Part of a small language model's weights.
Training: a variant of Muon for these matrices, 772M tokens, 6621 steps.
Each number is 500 + 40 x the weight over its row's rms, rounded and kept within 0 to 999. Layers, rows and columns count from 0. Numbers have three digits each. The size before them is the row's rms in percent of the matrix's.

# layer 16 attention key, 448x224, rms 0.0489, rows 226-240, columns 0-223
107:526585554514531507508485496480429536536441489499566573478452505480506518439456541553567446547521459496482482468442468497485536473459571533473520516521524498505563548518530501510486503487524460467489470503459507534512523454489513538514530457527474460485502478528474478470439534532603446427408515451486501463530442514592486514486462571500502490553526454539490578455545525486472492607526449454497479499462531478524562455571501478531483504524497506446547484518533518468444442534407514451574538496593482553542499559489455507463438493516503530466456509460465573507506541453445565535391548497459556475477515490535424520497445520499549541434497449534482538496520408504465453516495
103:556480497562481435542447527477507559469449542471525500468536564553495524487437483511526491486575518458460466511473410582517565463510554513472431576521425478497518485523489540512482470490477497474565584454557498504520532525502518599523539395506453469558438461450523517509530529494528490461515500554482463519488508472487465475601493460541557550514452520529417516502478497513517446569542456418492502476541569497430579512502508545471503420492447417499501467439472433543481528467522445514528477489493468543468544508499512454480511530510459464542527477515574474507513496490558500526463481514511411594504535528578511504506513462469443536557515470439468503462442463508472555489520
109:500536543462536482409515548516519542454536508472427518497466466443498424399498491506503527497469533485562413533534490482474492514478514498503522566496528488542405488460497516513523496527444587545570587529484469521504453531514459521442506480540516514456461548489490464513492570504479537542562573534563435472415524509517443537459450541497514482519470460521463517493530541481492486472485529494480419479493495447504473503473446424561533561521492469549557505464593502472428519566504576493532508554437524468562498518487461494523513467466508438539461541478544535532480539499484471519511503475493453545530504482448520501440431516483397523505462526379601522456512449495498528567518
109:471606463531502539447539414525441453487478594500521530506492510572582512463502449615515517521513438516457592524474486495417486548571427549520445483517504471493441499474465499462529513481441525538459542549516497508443439519516503497507519490507477483547531548462459490539495491538452500480497515605526491487530483506523482550517542477487430487496562475491512527471471473531510561592486540505475449564530438536511491505493512487572496500450430508496507394446429507467467494480516441541437513576434536509483494505502477478446510446518499551459496510524526425461570555492462468572494498515531471512430522570509444523510532499501463542427506459503518499524438516484461528571555
110:542525483431552503490526512475501485475599505528548421423516564518510497473521531480465501429491508505527468461519473519580536509511560487509520507457434470528471560450529450504537493476502521502441502549559549463446570483508390477431452504468466515547524542538455496500484557471492483565448498601489485449485557507470418546478543579531594493485475513512500489494513433467500507527463480555554494542473578414482560512481470459510515547515485471469515508513440496536492515486471513523474515456530501455478528505487495458456467535502541513477446488418558511475545506554460549552554490529465558516548465576435483540470529475426491439431500497377505518526513510446576466533539
101:471463493492496454527486552502515492469595530537500478523479438529497611412428504446539496501484541521488450372435577489498526462502505510571537461500483509448451491492529527481487530521453531463508512492441462510482595535526484520551547452440503522566471491429492438429516568554501466512451476525469572586490483495417448460459451574556555540462530457524479515454523508580556478538491514534527567532454437474516482555543483511465513500574531437486531467501538451498542525528492487514488438455484479567494517516505474512470502503456531470602517493488465443496525522479429535555541521522535451505503466512530467460546526495424501542471542418535528459521489507539476471499518
105:480498496451480521498481524493472534529520553471515506603497508465443535480457480528540523463495596526502436576565548529448489421473499531591532533540497499522515522464521536436458482478520502504470498550476507491556533488406470463494487531431468597577432495480508490483520502559497477533481557510476498603457491525506427522424534514591518519546465585447514514543396525485515534487538494466488510512521588439495478503372479493474531483462468557456426458550524482517452520502494481499491475524493459533512551532476511544497523506522462474535524517509483506522443563426454505491490541411495514514468550521537502491495447555523454446517486458500432453567417534453494467543496
110:481628482556516532520573534508469527469586442466519533547528450443493491522447567449594473574521514476525535503466517463459522537533498484489539474497435436453491489529482474580470475502539477436508489476473516481526553565564554556522464472434483470458535531605502514465553507542489510550508423499471500470507450496483463424461493525484455576455499478451479515549460416556462507537532463493479469495570548514517509439487536501475458522570488553588503507484530516465468464494530519550500464468536499481474495489512514524521522477443524473506522508499495473440476500542452471551493404471469478558464477534454521539383474525533499489457486579438520537534418481450454476538534
107:485503537495480451415450507530530455469491488498521505504545485503535484458491515436554434474495541591477556449520529496588441532471485468451463543544532519468460521497438528480445537447583516541401525516496504474512410477492533525547488447606432416498470556525404403467536460405573544519508507531510445500421475466489538452491458527485478492515496482473562474493556469454463477522557469499531494490520497493495532519469480484515467467503527514415571451505513404515507458507566431513508482530465533494486538434524519500459474488454543540477512515487530542490562523526501516505522495523488521558504496541477551486440508435508519449549483443598595497526501544515506520545457
103:503548558467509529507527437472502428528556480558510527547474514493491515529492451446506465478643548491437504517504502538497458509539528456467522451546553508428498509495527475503515500461534458543521588451492570522514543510538436583512527536493521552491620422503572456469449483524521562522491466531484485433531444505470412512539472502435482522483484576547487549465456482451476526503491498517507486438445502475462478481496468466546497429537477502619485500458457500489550508571539503414460472502469630452507460461515501469467453496454491485548483513435506534492501505481433545534533515485482475465494458495475498492443482474518539482462467399550530472516548564496550517470509
105:480404555585455514527412468476507513528547553449528577464492460513498493497455521507518532526469453544543497489539546528543524460490527549485535466534487469500516491594571485490487569445573504523515519500518485529500558505557472531579506388490517467523503493451510501513487473472508480627503538464515539518504549446532498542458527518492497437537480505457454530438536527497413492421488430509536448479500492509470501483469488512475514442532558566497544451458539494502581540497526488570525489535550484480470539493393455520542485556489457575534422490522465420453455475444448409498499438466529516460501536532526438543500515511497491454485524481556560499520449475430541472498510
106:533546501474531482467568518479526488533493523550544480461467545504497579503511514494415451521425463432419472592476551552542447460512492502439540509489476519464498491513513544495502381527491498472556522479502471551533530513487574474459593504491513435500545488530534395519467565498477493466492511522504481549582486587514519476474544466524435507471479486551502416518482554504480560499562492527506512439517522475542566543505485442466548505492568503508537461443454482534545512589492424504522502528558457480461425393510567495486469463481516451474472526563500520507511501472511509493489498464442422562506544563483425485483499469475478548461456470509410536552464470503532516538473
108:450527452415453570478464469512492564441517429508471559494487537498484506520524479541564543479464511459453535551521527540531475547532443507469526461399445448513416467555494454576491544570540536454469534504412512442491440554499460542571516493493539559597522510484531517515503513482560533427474520486569512517532599557546514473476499473502516384513487548454513500532420492500460456530504549456547510490509491460439504481546517505468507441471438452511468489528455492521428489528573537509521457538489468383478493498493508497538448554539521549541448504458540547542490514511536475513489474519447534486498518476498492525505443520563449558511466469501477457526480483476477520413526
110:519464488469479517453528475564475486543507535490510543556495461509518515475460504489531496475493495433474537574460493522456536430505491509544496515425439513425499448602489485549491451471514557487470503501534529506519495543503489474569425501445568422454502481551511467440503483471503498458462513533452503521499572523553531529524532527472442537517584533486545544491482511447490528486471415529502437558509475475463583515431561563500500478517537466552439459456505530493461430482458496619501456484557447511545491501541405600478522428498513435597478428525429475448473460534607551542483491537488454494471539494511504532518572523486523475513491553482542479472528464479490537505503
107:566450579432589473575445480550481444496462563487492430539546510491475545511482487503437569492468452490462460477566472464520519493480493535445501502474414503545528516515538495490506514544391486470462465492495505510452499550548499489468551495491504518481496591401531526516516523443512532498536438516530490535502506496554511415479543470552517464490489464568490551479548526525523516565511525478536430449528549496479465517416486486485492421498480536536422573465528583433545552450518499445475540537505433494534475485512497444535515425511619498518460496463468517503493468511448495546463557539548559459525530508495491548459488505560500441499489443566413488482481473460483500530521
# layer 16 attention query, 448x224, rms 0.0491, rows 227-240, columns 0-223
105:498559537517418484527476528530480517429523500481537545589523528547541412513538509461524540482489482459531474510533484481540487519479559492473504454537543538522480528539493489531537502410585481522436527408499506513568450499494528527485481525488477532485438515412429496475433499530480474442546523483546467544493594493541456490519456444553526510480491481532567413491460573521498478548445479504533465422453513441538478497482604602466503452469545564526516469517463493442554507511510530476502540500496499534531497441505452481558491410478530520549500507503539500499530467524524495471500459504555452505479485503525555505449467514493468482492377533558437517567456407497425451488538
111:529508562504565567514511463539509423528528456556452550427526500573475576514430480488502449539511592505519474498522458581453451485463498465507471461437449433512478513461539507545517489499479553507553493558488508499529444446542510535495456468495529513512502552504500463548549545491522501506537566446503477432469545469413472503434477466506551501498439535474481509509493527547456503525561549513446492528544531424459553519547499483534536506529467500579495475397537475402472514586525518482491490466526462505504438512529450463529444476435544529486526493577474509492477551480551500503467414498506497516500493489559507493447441534522444466452399549456548553427563473522532557477473
106:510437554432457458498507448565516438486447507551452497539593442521582587499572467497494482508540555520439548525481531482514552480485490456512437516542473505506493452554521494454474448521459507532514533480518438497489499560547464513462546477527493527512528540479488482498526532513432485445470495509446481394484510501510468544450450570525492541519524472481486519467474482469507456541552503463600544455518472533491477448484532491564557506423461557565622525544438503483556477508487484458455442458538499455496499467522437445568558558470481488499468529531518382553466574589517461478452545546521503500511541519559509507503495522533520481501533539516498518531497535455440462423515
112:519525414486506531579490432476574532529546516512514477483509502491495525503482468501403444524507504468528521502481457488489519534474543521415474535493485608446518539569549456548557547468509551449514513489488521512481495519458480475482470440487525477436569485557443433513418557458464503565493512487440467482484599467530541564451511486532485482535511496492464403494496493584419445503521540530485545553499489477453524477524464540494523551477471484571515498425437544509503497522539557523452530436475557486536481536477518547517451532505534584494459413524475500508527537563494503495527414515500518485542455561438456476518536503554482457409586491528437459472503442464542486500496
107:467536493517501484501461492524573515461527475479501526440443465455518492505478484495480473542452490580564468486411548549470502473537463548506508490494511478561506508532552525458566462489502486491498481512434558544440594508543525495458476415522483461531486570512506549499393457447453437443524465477553515462459454496469466571506508409493534535606445467455495514555459523594481566498497470505567462497428527529506503510504532526482517517476558504511552493573503424498508500506532516522388520517479514524544503458481467550428472529521540502572556562508461535547534539456482486529543536534573472539569526517468540462491424522502483537500469469477576455475452487454446461446495
107:503550508472524480508494460486484430484507479530526544531507522586489539503475524517566519505450542508507477591640535560486546537472541431539516582479583564563564474479532494506525551440521513522522478479462469529441570492511469486553506477519432559422519482476474488524490436480501481476480567548451465503453406495448511506477494462514518466489430577521487488496447511452468463575453490540461543524408457479476474569446435521494506561487539506490571521500509499535482532493510500489513514491486500479532492459517456529586560527500480521435516502525445580482486515453500532422547507555525552539452476417471519434494524483512413478534434416497468518488487472467500468444481
111:539555559486443519528521442473495478505526532453490584524484531572484482513494523517540476556428549517450535498470469520449512538543468537594465520503437433512489490473607486543505475484557485534503499572501531458517492490511576509480485467501512439515538512517532554565495505522457476551433461554388468467491487436560489486450458534510448488554455472554533528513447475552449528497425509485440561445550524508542436466508461489595512482494485461492452529532461448447481519536560533494529447497554467540573533461501584481475446594444537493520462450433515473540509451471535519525426524507418492469473562480462482487471486458529536507441559485482521501516481542457471472457469
108:548494456487507527461416496550490395508482532422490531495540459482540496529501443535485447532527478477495534573486476444476461460456563513443528526426481580504531480486495526473446464445526455486522525534567428458475465513478539562388496421619489468601514444525508496474493544485524549522538495550486499463494478510495418453530452491494523507513475523508453563505485545473520539554463451541515479471550526506491501553471461478525436521486559501506505514536548525393546515557488515516508478407486494491431545515481499497545488483525469462515551525454501506526509535536495503529565502511525529373567497573504543452509586498441567505557532542477532510539514471529493488556506
103:531514475475463516495533457464540517477588576518558512570439506501506595431503472482426495513536490576518530435442493409440531489527519514564468471506491557523454426478515525532521481534453567480509562510473491558540489518498527531507501442491442460510498489518544548521458494493457505575510482560518449474492469427455554468479518521453437494500445461427534481454478533457461506474486510471523436450449607506474450486421553505523508394494483481578401463503538506548518446473459518495504466537488561513503423561555487534485470487485484483525523475520576539471494467556460532458482525539483498521527546498504559411506494576508480525508532551497502455498473537447559571488526
106:495483512500501510560445518561467529455509552484511557514483519513537468501460488507462520483481404504519554507473511456491595457460525481512454466466507512547483451491475498486551461547527499490438501563488514499536543508450508486555485419521500488532493523563437456513473427511475527594496523472441540509418389584535475486497459474502513391564496561535565496460546608502542469513514532544522412515529539494475513481500514456444552469552473491460515516518497530529454539487502473530537547504533458534427508549522413504523547488496514583567513514588445538509460398464450431475515516411526498489494454483524527503529390500511474506458513500504532489461533539480481447494554
103:452502555459471516493491532505513478397538505489476480454554455573476473498520501445523544543493564410501489485533465459498486474529502545475531493545502456529445465498495560540500430508479461495438482523452483549496581499530479416473496543438483512468460446453496555547507505526476522521504492487465479509599537529529544533435597562499464521487463583538519462495472498416553485515504529509554545512490484550552514483458464513533542451457525491505558506506463508499506566511492555473570508444480512439449561481581499555449416505554506571533503508522627437513527523474479524522462431493482501487605574500498508465471489458567454503451500473448462533482480450544479512524591
112:507479537510572492487485465495491530464537521561431504525518555515490509481501565432445480499493478485564531605525448483516483451497527490566517497518506537562492497417496439454503514561480498515520476421465516481596480500506512555503600526511505510572430550594476493540498481486546486453509530473400477477518482495517495468484488482426492539486501512575421434534524490487525505526543535556502503482501414446464457494499468462545465479477445481525447519518547516527509510482534485468457466537487528477438515585512468400511590521508455499499490363498499500551560496573584518499510488481524513427462485512519475575540420477540478518528510458530471487539509515407438504509546
111:451544518593496495469475465487542494510488383431482459491534491435558482539440554414553474516424530532476535547499488503472453451570513490467467533582474505482582520527508477499498575522483547475463448485459439521533531573491494464426525450527439536536439490580474480496523459486458489513464569549471487486565519547550492543436491517490534536550459473501541490449562503526515453468484478474486540525546543449509496468497503464451468419537528491520469543545447498470470469497505478528478522493539496534465502492516522592460499583482533538495524451515532515526440434569461471484431536454454450526451465483581545557502508541523515452501493536511531495404448548546516422549504
105:488488542470517487480536535458486517451550545472554530488485544565485572518428499473563537486563425497452475537520487523542526433479503458408520463433469519537561532519497503474542510532448522511477461432522487499524494383508559565560545476539433469428521509424551481487462481526491517459449522538509487469476484507553505447510544466524512451431526481503502528516540520486481489475553532524561511524507490528499483534488516499469439497514492511451487494492473545536480516419535536436454573620411487484582492558459531459458508509457569525424494499518526429440462457481515489548386431485514530540513521478464478525508519484521495549481556498524491548451536493548482445603557